Each number is 500 + 25 x the weight over its row's rms, rounded and kept within 0 to 999. Layers, rows and columns count from 0. Numbers have three digits each. The size before them is the row's rms in percent of the matrix's.

# layer 3 MLP up, 1024x256, rms 0.0593, rows 620-674, columns 0-127
104:499521509509528508508466486469458525520539500513545500462517523498521534510526497475507546503479495492510495552465486489499490495506466501469491493499453546511545523536497489485479479499498513529503513509514508502491515468507557540532479497472488463502490506465523505450518501550507490514550481480559521541471556499487489470505534529496514446508474516504500527482535485434505537492486
091:489530475506489495513456536521492454520473483513502536495524507527531503481508486523550474469512549502518465492476486478479490531502483525484508544491474524524478485509491489492491494460508515483519471486500501486566479492499505543479541496488480501463541474497512499486484531494528473475525508517462502495495493506516516519469457485498551549474529467485522472521517500485496491491490
097:498499493451487503553515503514505498504500551460521472589448539477478513482468500518494532472486493462513511494497512506529484516502425513524497482546484494505521496491506497527494471540512468487543457527496496515483513509491523488485475481486477477531505500516494478473525506460524493502497465490551486504494514498507501460519485468483494521476484490485465478530492495520545476506527
100:479515481496495511483447478489483517481501477503463503510517503526502530456511524500500540512519511503504542447466484489473513531518497536504464507488466502452470506526533472529523479502466492489513515522489446507504489526509478502512478514461558531543492462548524490456470499538506499510550477468491448465488539513496486533502488539494516498492496498468491492489538510507538503518497
100:466492474474518465478526523480478520512529553543472527500494557503513504506541484470455511497479505481521517543469516509549516435472512557513561523451475520516511520486501479468533538465504471468462494498525464432461506488521510515481482510493513504505527442524454492489563486491517506491508508494513463521492567472514514477509484498514508483495531515464526527511425516537486506465514
093:528467499524511473490523514446505517508473498486525497469506513484508477504503486461472482467462480540478518491508493421487490496482534524525490511483465538502538529510511487536515446522528526474486487502490477492503488524531534504487493482525480510543494480499478477475538526499509524505492505532493538525491513483533487464518508519525529490492518480525493511515502505482535539532547
086:505540511513480484509489521528511464516483512514443506485538506513508545496514515491498502554514476495513492460499501505530513472467489533530472513462494540507500536541549501505503494504519488497493497526499504464516496516504498532484546514469514535431459482480555466489515493550471474492512523511482499534506546523534494511506535473527519488510527491511466538526493464515495505428517
106:469510542472503509489516513490483502520502495474507479518496511447517481503480505475494541528496476555512521509507529521504473481523510533532486481489508517502514526443489520480481502495495508486496448519494502483504544436514421502528478510505448517489523447523492462524512478535493530498554501491459543479519503496479539499507464491456493478503500506497496502510468531521479511460517
089:446490475544475519509505492462504497481487460534484480483496463457478490462535519487487499528496517559544541541455521516520480513494514519479486483479477544509511499491478470466534491526528506534545519492506498469474478504533504462515505472524533504469494466525490473542504460507479509475525499474470482503501548423493507524496457542513497512536475484509523524492521546482511488544515
095:520479527487477499519522505529494485519480513481495483549496474518494515522495482506539463516424505512552523461509535506493451546520490412481515464495547503528524509549497484494553495481520514521469481536485473518517509520498492532512450511521537558480507527498531507479483507536455506540516503550504520521520496495516539518481501519536510518515548530489473521550510484559527481533480
100:501527493518486503500490483467475493544490492499495521522501505504544532503523472491546543493552464520497458539495556545502466522519500503524518492472531504499513502498515468496470507460471515499551499523496480498444510527525524484495475523513452463509516461491515499506529509481533503519544509496512513518517524506508550452479486465549520521532458495523526451520531480502476472460468
106:489485497507525532530459512548491461505502478483493503484495490505500508475452476529505509480467494518492501523479546521501494481446471485553495448483489506506499497471474563486517506481543529511519543481512464497506479509535546474555442470531498458482535498468496456536484503486472513518489482518513481508505460506445497489533501521510544503518497545495504480517523469492478483561460
108:497466520533511453488485524467469529531531493506528517502495462510508501448477499527477514522483497469518522530527488517481470440508478477504530505525502513501519519487534483494477483518499487479490486496437466549537512506493472533509492491521495481483503489552541523503505543481530507471500505527517486542486534506498500488495500469500500459463495504449516487491481504560442484490531
107:461457536511499516491468516518503485470455493490487464495518490511528508480477497530519479464511515497503526524472518521511484502467511457448552507433496502546496503505509508515455477508538519452477488515494544552462458454527494517474517488536555458522538492527497519531518510538510512541468521520500482537488472517479493515491488515487502500465460503496484479495470524496522484522473
090:470501450495471491485477499508545548472503526474469465548535495473481513524499470462492479477445489522522521500522486519474462473515478478487511516484490461508460544468501475497497510547551495463472503533526478497510490517519465516532538536512484501513504540517496500494478496479548517475534510521495537521545468452502497519505472453483486480498501500502492512498465502529523498527482
098:469516514498461463484453503457489540495516510491513505483489522472478501520460486471504510487511504468487502489509456490535503471446523532531477471493542459470474507537462529551496504502515510485513513512484489471492475484522452511495488521513535473502511497516475509478493471493479464540535517509544506496494525559487493469495498469479514501557497514506507498479521452503482507561477
103:527472506459485519496487452507519507507507503515503528534458496499505512488504473488543477525441551481483496498510495500525505475480518507506456508480518500471513494483492465504480546465454511467483510525500525548546472542460472469517496461538508504515496504517485518496452467511508489493541528532546462444493517468481504538482481481518461500469494461485512505500532488510463483552516
091:479450527518441504460490534521474501476503493509466446482482487526465514491475477545506500506442523530551543473521493507525519524465531490513525532486496544545503541492496503522522497485483516524508480493516510500473483529507447496513487506501481494488516500479466536502451512465497550509481489491511465528508537506498536495531490516506534457464556542480466485525460554502514506454502
107:488524499523482458508467502492511544487527480494495526507496522496536510479479498512486514490500507482477500494466503570543490471530492481516507511505536498527517503474527502479457557519534473489504491513529469481523492536509494458506490482500460515511513497511526525508527542507496546486493562472550492487523483497563466480479447461528516485496489517435499492490505511511503465469458
084:456519477474527492469507493543541508548517536479460464484507530503504489554521466523512485504504485481530554540445497488533544507485514465491521507506468505469507490472517476453465489510495514496523523498512480473493479475502509483478499501454542495510530494532449547528532509492551476515495504494451502498534525554482516522490494481462503507534531521502501531514524492511449489489517
095:460521499510511498516510463471497517513513483514498517522449507487539519484478494477461497487506498487503482501529439498527481524501506501518455494481482504505510554457505528495493497562476523482511473522445442514493509470505484518488511537503488515546506532486503503473487498516525500485471513499472539459503466527554502506511493500475478517493490482450527472467499480551478496479531
104:457522517530493487486508480508529513501523468495457474467509464527526480516508473506492514489488508526495529502524508494519462473505539495471499448513485456509472520484469493523521485476491489481540487509533469498508477506545465496482490487534552513526511524518527465508506520458558477525514540495504519515511489487534503529508501544520530459486523481469508530514518527540448493462458
105:513480504480470473474520489477515457541526514511428454499500483495477447467450460493482469502503438516469515511543505519530479478473537503510520460509525427494508503514483521511484473522511527495486523478496477502481498522494480537497520504496483519469525542489485483525483465503478456493511493501518486476557476511495518455480514509538467491517473492499516494533494496499474497509462
093:453443538500469533551473468515511552510502490514509485507537517474500476530471511454513493473502509512529495488500481505512517489513540521497465508560569494497488481460509470516490456423507551481484536491536547527506496513472490511493520508480505517516548487522481477476487525486493521485488504519494477483498496496514489536501455481487491545532531528498516513522527472459502491503535
101:535496507503515502518496517509468481510481511532536540512479481506485494512491537522544502532470542470540507500494482531474476492510492517450512505503534498524483504486498511519528502508492490465529503475539425500486531490531508569503549526432483499487478490485483492528495474547502537498498494549488496532495512474512486490464527485515500467513543466514486520506496459536468463491522
112:497500468498479474455449564467491518493467533454535493495484490512471493492500497543524478497518503541518521488459538462510489514532535460487519502465516515481513485512509483521484517481462467478535512487449482462503486509495510519520499500531513425507541494513455498502515539473491470485494480479531513449510507495520500493492536461490534471494481488553484505497475495491501523486495
090:525499506508474538515531555502495447497483532484503501527501520524508494479484469500536512514470479519454536487452478488482494453565503499501540494494489500505454507512504519501519483472490547490482441482533529521478463499556488532523510504540458488520537505477474482500507466573528508455478440484527504522511514504504493516517486540513479469458494470474446522480508493510473530465503
091:479470489463457507525453469499503504514526460436489476496481492466466480479512516466535514523491504523487491512490445451485481535514516472520508478515515483480497530497481458498501505513516543515518458533520516443512524482539513484495502481473523491460484516523534535517479463479493475484508540516471525501470520508461518460553484449517498482447503496473484503516509490510518485546479
101:477467471508462446490457498464532512503472499488476521517536521524491486531508486510560498506495473497504492510509514429492516499516463524442496471483462467502540515495459468459514506493528489500514459520523494447510489511523469530465491492442490554496509504525500524507491450511474510503510559514456487477511511500492488512520545487502513493499508481532497499462479503479552539521497
099:515480485493521540498484498470442505513513470487511486488500522510478504524468514481532461516496508485551519492486497468508521496481441462476466515484496499519557525493532498559485515488507527466487477537497506501517526472518483494497514511524501523537454465527508476486520486495478442526509449524507510520469455448548488503494461551544472514520515518535530534533505481515454504513448
094:433495495532519510519460501458496454515509504500467467518492480545486508502498520540463518480484505515466473514518506462515505511480519533453498517495460510497522533527519464494537491509506496522492481510477475460513525487493502526478493472520479531478516524464519505498456519547467488526451526483473452551484530501488465526518516490497497508455525460437489488489497456509525474533474
107:475489523471499508504488503502511500483466541488540502511522508497507443493503528486522538522501468503514467491507501482475525522529528514472500513523494505492538545510512444520520478492492470474535486481500544497473541494477499492523529475556471507476521473475456482493512480519491478498497496505513490478517488508510549539528486507490494516513498537514515492498478487544468455475469
098:528484496510488495503492499519479489495499527512494564503503467521492481501524451506486509530475460504505545510490503537475501503475478464473530512542486544535453485460495481569535510508484469561515518495517476504505514526532533490556510486502508510487497469505506530547516542446460520504482507434456538533512540527497488540488509523468484531478500501462499502482494474472494482536470
104:469442452484534559468475493512542480526484491464515482485513503503547538464473537506509495491502482518491540494526512471451533505449466497485422505460538521507507536513557529486521492518501484486504499476551521513514474472499488537499524483492519509479505456475531508538451513507499478501529474498482523519473491462513494460470492485493518514562506483491508491529463480526498519460474
106:507529531527475480490492508489483501516462486503479501509516480488522526503474482538507496506501489523534502513546516452496497502476509514508520492485506476513515509496526513525499540485519478449505502493508498515499504510481472515480474498502489530528511464510555469463507470485502524477515533441524483524503487525498499523516505469488525476501514527454512481443492541497525479490511
097:544503532539487499488490518528505507502486479517472492470486493475500497471489459516549528464536514500554563543504531467494523464550503491489521495486457491461493497574501523506503505502538493499545520499502513442499459510500488509474491528502511499478523468526516494471497522466501529504492481466519501464527479517537476513484513455485547503512481509512529501527546509495471501502525
090:466522517546511500478505461522477536485487525477473483534507525534509493510514529531493505491497484481474493506527570471480500514494509529477510514471538479494513490505513471507454457542560444540487491543491536503448495498481491464479523535507506496463477494466534478517466481524472478518542478550524509540483513510538449538499500454500502506506473533477497461544499484497489509537497
101:539483539508496485502442514490507489531454497507472506491545471496490494477512502471518573538479494543485512436499485494488542488488489487496535481524533499522516523477507518482527535473510506530511524517511546509510462483477485536482515546543505505508552483511485479485463488494486526472489512474473468513519476527534509487487494484476488528534510492431488538488541490459491562523512
094:509477505466514489493533480495520490479463539521529465481493529458556488539498474495552543505508519497538528494497482462458495448487508507505515505510518514518511505463514505492531515500484517491480533495524460542533465529499483535505491496491505468509467530482465515468516456520491479513478456479515548533493532496522479529463494497479532469505529496570489508510509466513464483495452
090:488482527466505515473504515487486502511482506504490558456528520502542516509501515491566492508506506482538518499541543513510485568500455497484476515516542532494470500522522511434468453522548533503523492496436492516502500490508443469539511511459487505505489513502493540467487472457490476493529535521497484462470510501492498483504509488516530498505529466484493505486489497471502507512461
096:484499506487470517541488497496498447527499514483506508466453495526511467491494480495520547489484499474534490496479499533526501533492533485491503510494469516502490510484477485504497514512475473480515449524505544502465519532513545506498483505542471508516520484501485537486476503531478521459488497460525480491532515487466498476484479502511506460468480470443511469441515513497480456472517
121:504494464494537473490449501493510509541504465496469513436479443500482525478439509487495488473521554469506539457467528506464505482516508509492514511495512475499533493510506478484460462476492499472504513481493511489499493506489471515464495511502476501537501508461523484492530480434526476471500473513452489507500457502516476520514494516512476536454516497471500556524492516528508468506507
086:523510465511489470496511456535487513493497478480435509529523496490496520460483535526539515501516563505488551545591550553475544508434503545478504481542538537522490474499465518497473499522478480561517511514522503466505481488486498524525490482509510510490526496461492511490501514526501485539467468534515486493555479532478518505467520499490523493444476471459504513475524517465477472471531
107:474482489529470506484482478458476479520529510518517503478538515476482489462479488527524535538557546485495478524469483497495480520508489460451499539493530479514474508508517513501521522540482504467522532531484498454509484510540487513500515521520506462520533482514457507537468471473553489498475507472493507508502457485489495520505529492532485515455462461476523545506480487459509475508524
089:479550529530501470512447511516522498500505529504445548473529483496503481518515522533502490488521496443528503471525523503498499491470518489472472524507534508527533539504486485568479484502516500515483456497498484504486488517527502533499498503539502519482562472517498508500525474501518535506524570469486479570515558505507479490528507485482524494540489491468484528516487508521521519449494
096:444477536499483541535505508473514504506512536507461477523507479478498472459481500503517497541523475514511477519451487507506471512510509493534529505480443551551488526499532508468454512509494518525490530481511497499481543477479466531469505491510490486485463495517509505511484520537508498502505465523492498557492520488518540498476517565472502471519556471479481505470475504475500511499503
097:491503479514518525532477506499513485500499530517485482500536490516508481470471469528498529501459456488492522502534452483513530530491505493501451483491487526474466489490562487527506506468531482531465485495479490454486501525506498521483517496492543461555516483496464496449496550514486525507533533517484506491509515536504504513508483459567523514542513487478505476543460504553502436474512
109:507518506498480457529536499496492491519535467513496498516507504486505469473498475518537530537461434504511513505496540506480522508451473509430527515476444511471516491483527497511507502437465490461499513539481444561479473465474503546515544515478490540456477488492487526547498552462483518498429528476502491466499514478474493515524547523504474482448477482478485523475499527495493486482491
108:553517483471479471458481479485468497495486508534483451505491557501512526476453463495485495473513523538468533487513533546498477495516516481474462493492470480493543513464496442524496535489494469515532492505479486536523523526528498497502496487459495520577464487443491517526481493490484489502498509502479507528491519529486449508507475495485493497489501538500579538531476463531482489507493
074:541502511536516457475463502479517556492477493505530535480516522522519502519529521525507491503507495486470544488519469535514496489477521469505462493550499523496512503509513502521497482530492458546527513505520468493469472451487520517525511494522466487422444475502493485507517489503466461534506498512496573481488496527541524514477534461514502499472532490517466491463482536485536499488507
109:421441453498521536531477485503493471490483520511512491487536492506474459482504546453535513468443517477513479504497496490491501545477512496483504530504527486509497504511471509512520539502498489503545482490476492472509477489476499468489461510523490487527500471517501454485502482496512497478514488486499567502483502461570512540524484499562485483530515479508503482516499530467518495489510
098:485523476517458429489483530475484499468471495513472483475486451502513474504492498513515523536527506500513458451506480518506501492517488505510496474501488452487488493505506495491503517526486499476502479495465504509535469528505522480524512492510496441551480506485521517473513508528544492505459539476519502543485490475470525475464477510550521483480515505482494536523508464539440527505486
099:528495471471497497476477505518492472505487472523463497524489494473558468504491452454495528562515507483459526566529521510509503534451491515517504486457526561500514489564501462506494448481490511497526506510517522540509471518500541484457522489484489483474492460517560510496503501522526497499512509534509466470517476517534462493449516516491520472483537537523530531500452506532490514501512
096:461506485505476477491470491454471521507484479532485469455529518486449457457530520478537547514476498486540496482530539494455469474497472515473507537509485554501486526479499486477502480493475530499509481501530510526482561520481513481453523484505490466504526511450511505486441493526529476508508497523511544459479491514520509475512509538551505485511542523490490551512514504490500489471485
101:485509531514502488505476513491511503509514494494522420510492479529520522530512488488474514485477489509457515530524498476503473539502500504447484491518536501494520511493524490472510492484471487527488496495521479491507475528552493532516488521472542519490521488523504496495515521466508497461468472476488500494515502496515480533474459513550497460504510477471494532477470515534510531478509
# layer 3 MLP down (transposed), 1024x256, rms 0.059, rows 620-673, columns 0-127
108:527489487527465491483534521496482507470512573510545492502489492493508468484488547509537515538512539487484484507483492488541505490493503513491544492479517547442513473515496487514505441482480500491459524550469489509553511503525518472492490453482489466479491519532469496452478515525495489544537490517486464500551485470497527497503449495465484475484479527493509536448510480502518481517501
096:463485460520495512469520519451525489493494484512491485484522485481500553479488466509525533470466471485496477502520484417499536501464464465501477533502494453511486521484530515511496521509457499482507509509548468537508533483499474515473476481507484486455525523498514466533465484493528484491451488536481480526498499519468490481498536519439508474464484462509516504476514484548559466482485
089:510510510503495492458523511489499476462502470537501484448494509519498506529485490528508467506534502531482502481513460507513477552482543525492485461487506482437496491484517487442501489506500531480484483512486495503490470490505475522500505542525517474485534504498484423475508493513533517513524520494503452554552528495478489497506489488541564469485473549522478492488497475469455521493498
105:503488528452541507464476465511493468502504505543499476531494468488510550485502511455522482498570487489509486518509537515520527478532512500469487483513503503508481457481463526502548494497474530486524540519516494497496488509447546498467490561542490484494519498513479549512484476510519490513500500515473482489516537465485527528546487472526507461531516499474506501497495510522496505507511
099:473471544498506513532504537504501480515505487476538504496499489513497525510560494518523444534505529523459488511509509487518520487502504496518510499478505543520522498493457537487472491522502499499503538482506507524530522517483429498486492479522498515493477438513529518538480495477480480447513507526553522477479492515524506505520500421460479476495468487498492470495488490507490491494493
092:487544540511462516493521472501481462502540508486503489521476492500498515498489494525502480549480478471496498495485492549473538491513467515504476522523519537564499516525512542480473532557426519493468500494471507487494533530499512484482531512518503488519449532508487539521490504511510512482475470505495543478543493460469499514509518480460474488523492549479509512518517456493505544498527
083:486511503473451501514479515446501510504499508514488486495473504459482514486481495478535497470494515524499508520469458500516508534501454452460466520529526514480459556492498520517491560494512552509470494544485519471555519521532513480480475498497521512496479515449503519490538526486493496541483537486518527469509475471458493527515518484476515498535509537474513469550538548455532485531541
110:495479526464454595521513491460497496486476527542485514522494528514493516510519509502504578504494486488471532526511497518497528495495465501468484510477489513454487523518475524513552496480458471507529462479472479520467506496506526473459495463536479467463481526504497514491477478480522527499470509488509510445538508490489522488493494547497510489513481489497502437518486505497532527490484
104:446455521515474502500509501495497480499512506509512456517478526499451480477460513489491499517536503520488516490504515460526479503477553531521460506552488541516494495513488467451503514516460507479500544476476482489488512488496471470463500508483531506462506548553527494535469477476492498471502502504505465526476498499495576532489518510502529537533473472539472499522501513456555480511490
096:455521508472487477475505505505510491524523559487479478499491473463482496538472485470492500461504506477517489494478512519531509560495505520504495516463522545516513502501501474546473506512503517509508513491474505457493475532480477482428455499488483476442517462530512502487504495489495462549523487484500473476522483499500547507530485547501558502498482538515484555500504498501499498517534
112:531485527485457498497454492499507484535465491497484535493493487489509479531484440495505506496462492463520466474514528452523525470488483506490493484523532493532520506476475493505524527492476494453501548438538458522484508510533447477493552541500517480478495498495526483495480516479527509465503472516493490514514473490485463513546511478515492522523530501472486497495519497466509515490521
116:524484543504479520473544535496471454474521450468478520453499504474488510480498530464547463493544518532541465465474505453544499436483522478477476514498525504501481528514520476515474525509509464476519494501493479491477479491450531467466502545467477499508487526496479485517522489517510507495482457507509511521509487485506471459533521526500504518506485534485482502504503455544535475496512
104:483485490458521511441514557504534477522525456498478501497508523503522517546518512552555484542505501483494479511503504466525550525543502481512480517523491478487477513503478489528471536471491498486515508542487466533477507498510505424476509465507528520489511550452485487514542507551486493480487494499491480509520561506473494492475486510498512513503566529489474472542503501498516509498489
106:546549482509513501495483501510512532523495502542512517448494505473528517463528491438522460497522462525461507512519519494529491469502492484496484504488535534453493507462485525497509544533463511520487498505502530480528501499480525517489491514516505489507519506515522507543494494525508542517490498521471526507484495479505482513504544501474528540505475489509518480505561521522483463549539
094:506473485500531480526520514514473487510506480514514519491491473525467501520471538501518509532504503504509502484504520587465493481516514502532526502506494524520530496533485562469506525479457486545519519497480470469531548464520503522476531461476470511492485506497508523484524559509486472508443530494524507498491535504478515508551483523527506511481529488510518485515496508533487502521477
097:525494493473518529485503510476511505502485472531464531503533487497517531484484508532473503483500483536463484522481531476512515466470503509521533533529512489463485505487500495486500494511497519506482503501491473504547509496504499484524546494543502502492476456475548501457514516567497480499522502521511482510448463519481490515498514503480487499504467472429461482443474528529514503495507
108:504500488537512514523489521504478521466541525493495493536527471474503481520487445455507470487467553488511476510464494539552494479517499511508533504507467536538470527482493510532478508518515481506504485529502474476479520511507520499513491468470449486487458531433480498446472474518500495491457466520537481467508459511526520489571515510489477503520510496473522518559503518463479533493509
088:534508513487538465515479495488500477483537477489540541480552526515516469479529475510465532499515458520515465471469506471487496538432528491467479514498463488488523505503481547512509489492448473494461502461510483516512483482523526464509515536497494496486513503498521500464490528542469512483509497518502495492506507479494489499528468503522477492536492492488518489530504496542506520492516
109:494489497456519476536474532497492485507491496495513466528509488520499471465487514510483497495495484510535481536437490464490482460530492506508508529493512523531520548477496499515551519484510513499469542467531520516528491448483509479539505514476531496492509509544460469450462475532481519505455469493518531473533524428539468515535506504504514450570501480530523428503511510504486536450523
091:479479516479473489476476446534498543520454488511506508494505535497516459481489471472473516436508498503460523521489472518512467481464476520528511492488498485491477492510540538539539497513475470478494464501499515511471492493479497491527491456464480514534452514480531548481463449453513519531513491510488519485485506520517481526487464523505516485550537492482557503456537516503475487500551
107:487487481515517459495496468485534546507479523506523583488503484550513525467488495519482498476474452501530533467488547492507467494521515509504546490480509519461464503532524495502457439519541487529473496476467507516475493518521516508475541538509522480492517492501499501467497545521475456515478490517519494486488518502546526524548494484502501531510523510470491521539455523499516507526475
102:504477481509496479516490549530516511516521525484497486526459505524497496475512500465470454482502493511501497502514502483448521501497472528493475577505497510526502502490519524479499506490543460446472487473508497500462535542504477505529463506471523503500502526484548499498482461504498515502523548460516476471474563460504486483510498537514544547504466538545449468498532491500535456471517
108:523535490519507481492508464471499468488458466512535501472543496485502486498518508497509502521521490519488507515493484488496475523496442500527503488525474486484501513533548492501506513521503511515481468465507508498473450518464520492492489539484515480496548505478506510451530463525513462525496490511477520480483480521505500480502493476436479477482509471491435517491492472525484506519482
099:544431479519546520516466494517505519483536506488469517494521528518523494485499470529470555518506524489476478521462520484516505495502496516496468512539493515530502453464472542504482467573499491498532473505493506496500478461479521509492545477507472551435471541482548489520467486501490515502454480501550480482525508481513452497508490528507510489481517508500488465467525482468524529454472
103:491486538508499502480467498496460525500488510475480542563488512510488488520492453491460526513465510453498484519520530489527518483506531475557512493449497520460505492514493452475511499506528539503549500487466495506502511535509512465532533526528498552502483505513508493523470473490449513491479513481477489532477487542495550517470453488497469481469475518478477488529513507500518490492476
113:488519549524503519535499465492516554487487510451474507528524534488533473491512478507529442497482497473478492539532537514526512466510491492493495537531473492520514524489497521538511483501522485491493468509554476519503506500502505571515468484487489459527502453482489528415490482492499505461544496502500458471501523478506512472538519505524501501473482455531501483517451483536479514527493
102:508541495498510478506470470558496451525478498506511523489460467483466446506470510520491491533501481546529521516515468507508511513479523468490515444482506535462494468487508514485426472482558498494513509493510517509459487461521477486466496500490527510552472463450488453557486503469494504503472512479493474515522449504521527473505498495504481525500500517502541517471484514517492467476510
091:507527525482527447458486536513522488531532496492511471522505535488518518485491531545502441541467528465498456500535472514490539493494469525513524517516517508508535475517510542464499482498484507524520475486516513507520558509469533560514529477467500519484479532460466469465487491503481474485499448504548533484515526457486488500532474486508499502485449546508512496525497521478530492534476
098:489493502526498454519482481484492526525504503519519472475516481499497499476500475506503542514523479467521522449525529516465467511543478490525461484500504493505513522499518462526457463493474504526481489509468457486422466512513482536554465528587433498497510525522543491486493464492495486552507490504535547502533520497556478491502541477495517555534518516538494528487520524521491512455513
096:543435504510502478484518479518495463496498513480497542479498493519464530528512550519534509534511499520507482446529526487481526475517506512509506551479475477476487471488491507513468497453533488517537437489506522519493466521489491524452455502455534491532513476487478491512524511546456510453484515509496484474495547509518505498497562490508475486471490525511523465478496492488538546487476
101:501453513506536468488483484473503496482479466512508504498501490482490465474468477488495466496535506526500507503485502501469477468507546497482508474458460504450478442465518513505500480513507479506502463481506491534505515468508491500513544464497480524504497494488525490475507523459512515503493498495496459481503459485490522496470499491473487488513527520477469503500493471507531497557468
105:487485487488498522487489498465494511489486532489470490543493520495512478456509525517521548493498499497496467471489485505478534497490512488478492561561523518510492476526534510506502534506523498469512526509527532474528484485493479497481504515514475530476497535474494458498470505518494516512516480503488514523471486532514490489552526522445537471531480451488519475511458490482475550478506
098:532532465483495531517499506513525497507489498513511496514500508487514493487487502499503458479518481503470536516473484462497508501507504500519492494520512488493514510465513498491532539511526513502492481502493470511553477496562516479525491478570502497474522515518477519478485453552468492556513519508525514513555525487508485485519533530461493494500522446478476534475515459548546507538516
099:491510464507548454515519510491560546468479528527509510493499473509491519479500499479555524535499499535527475539479501501487537499512541499496518489500491493479467478496510508521472497485538517527494464470494496470491497516458500488485417507523504500539526490500498492520475519465492505531488540478489490519473466472488456476524467460535506509480459464496524483482520480487440503500507
105:459490494515491519459493524521468495467441484519528478546531507469528526518502496535480533517490498480498484503469512498539528471466545515481481487505519534506475461469519568502468473532538540506498494504495460473504516568497518479476509504517484481499456496500499504451503451510438477510522504487467423497455510525478493520509506472540519487496531484514489539446521528462523544452562
099:488463492495480494520542482503473510484509463513482505531502488482554484461514522512492469510509504513493505515511513522514500464510512443526493497493487524506481501483477502534538525515536505530483493510500458529515512532474515484466495516507529500494507533523543521515467504471506488482503553543481497506521540471483494486513533543507510473502517452527535485493462537486456469486471
090:442495482538475520501500530458496517537497524508533495521509536494529555526540522525489515476517549521503533526520455504529489485538497459477473527478505465438532535467480510492494486538504523460506509523500497543509510495502489499478497494497496528475487511502490497475538502494517543527496496483456513534536491497481508475500501473503507510508509482468461512491520441506542531481477
110:531519487467489498466531469524507502475522498448491505485466489516508532518501499491482503493484486482490498440522511477521464478496491541477470515528495454515504532517532510509485519506505501521474493513489473486515538557504500492473527551514500516480496492502510475472498492463456531505500468518512479477488561454531498508486519500473474462484476549485545503503452493539496505502475
100:480517469447534517479507474492513523505541499535500512524479486547520487503470496472472520512496504489459506532487524540467488473493524493487539497516481495513477514535548544457474533464481498488454532484455515506548507487469522503465483514462523491535471523490527496508486463491538526520497510478457499468561488518524473530558534539490515470480498464464502471523476523454456506517497
092:561475471457460480522533508550520532487456529506488440491524510532476547506521452534545446531498499501525502523488494466503453477500419480503523499469466469467503472473454514504484495488512448490503522487496478517513519494519514543502510497478469520458495463540487483485494478487503529505518486550505478500505507519526514504522505490509469530456500423512471565501501491503482503524527
096:525530474512510491492513508478507468506506514509521508498532504509538533513557497487521477531504505484474479508496474514499465505517509513504486467495455507476557520492523505491460523506511506470461551468527514548485484506516452530505502507508489564470516525488467467468505494533500486509525475486452532516492509531477490512522521502495537531493522509531521521471503484478492526556461
108:523498504502495489483448527483504524487564507497458510524504502472468489497483502509490500513512494529570550523529470488463501477540480535527451480530498495531502510482484543490496473520510482484507470484491492539503512504523477521522504483503536527473528566497495507481477468528484537447488490457527497558474536492489485527490530474519518481468557488512482460507504524499561498463535
094:521489542473478524460531522445503467526490467476470492452480470470539486525499504506496471479519525498517499499507500526479492502516486499493443538496487505509485500511479508503492535511551496566466480490503564502493567470506532507496513567503534517489506458502533496503508493523490549534511500515479516509505450505508486498477499553493538469489479546493461500496519519486493516503477
101:519469476502520480485487483506429508478483489483505527548507531462525504518483536542481518513501516501523458487473486481536545466504494498460543499531468463444506531461488539472502483486508489538501503462498476517486500474534506461505537492507490460473518492535454531482540467504518484493484453508498518476445465472448533462493446506477499513437469488514479492451471485492497487505523
086:452508470554490503519530494514455484538488487489482510503518544558505518548482524465533533461548452521517507443468469529476479515537439447525515475489510486525520471527508529498501550478538479528529514543513505468477493511500494462513530511456480493504488500497489505489491485522481491475498500517479481470478491473542498505481472486479459485502491497458491504483526469483542523530456
096:461496452501487445530541522511531533516494509557499512506449522507532516491514468512521526491479529528441492449503515475492552557488489509533494486512500481479526520500513525450477484520503490463534503513510519482506476494509505497521512491528516520542496533502524499517495523517527521476537502533533548498540425477547497483484476475530529474433512497477495526464478540472519533493520
105:507508501468481460517476487503528484458512462508480498503507503461456522478531486489529496523482471532488510545486474487475497452526528540519461505488469553496468479472517523470486458503522515521516498536481499537494498503496504518494469504462489549465444510457525505503542526483515534432501515517488470485530478486475511507501535465491478480502509446494435495536502517489517473473500
107:487492484510531499534453532487524505492527437487485525521522530500492479500560523492512473477530524501533518480512515488483522547465523515502471481539540516494498524454511508532478505474520506485535527470476488519465545507488531468497544430458505516541487540485508449541458549528515507459492517507493545558457516511528489534455527478472528505483486542520458502483524476503517454503464
105:500472478465564516510469495536499482469522515471524508521504458520524493489499514519536471514476511466494502496530477470517549454519460528530500475458509464485439508508513500521525525496492480498499466473472516487501531532535499545514455530509499519494482465495474473510489475473501471468489459461483506503473527496479497537488524505491465508512505522510489461516479511516491500457527
090:532492515464468522499519543463502490557503477506489502501515490490508486488475542500480526505497517493471485519450493530492498520538470476502488571498497485507535494535533509534496520528521468501511540513442495549494463462491496532540498491471544511518491467467523483506509518523526503506491523515517467465514466503496483513491497519490492503533526547489475536449501535492522511481426
106:512545532503510477499467525538522514512492503445508489513459514510489537508478499482517509539523476508479489530500519531514548494509535531539541492540494480497494490477491497518477491522515522472517519458456503498512472534530519467501489529524489504495496507518479480531508506521511483487509483520479522528545500488519490515483513520530545519479462515499505536488533496478480501481498
096:523522506482555487484517490436500486492483526465484485487490512516525494485512464490488507524523489531497519485496540524524504497488513476500544529490459478463455499492451526485548485518548476455486520478512511482490526463507520475477497503540549516487463495476535499488497506521539506504475486539470540487498539523486507494483495499502458491527503440512516519527485499502496543488539
096:473470495535522539532490514451522510467524544495458537450532490529512525555494517494532476492471502493510497480524514493492487482481538521479505507565507527492509494515483477488489514503510481515482522478564457499505482554478535495450477497514531516498464519509534488516525525522487467496520530517595494485489458501499503513509542515527515520515496480537543520483512494506489488514523
097:536511501486524533499485550517513516489510482508526507502499520521492507495497524520494480496475564488501539503552522500506480472510514512509494467480527495444493525510549524501506486492564472514465511483523587529536480522477526468512505502477491542482503483508487438518474439467521503510527538514507510486529500454490486511499506502492512493487464529516495471497494513463479495506466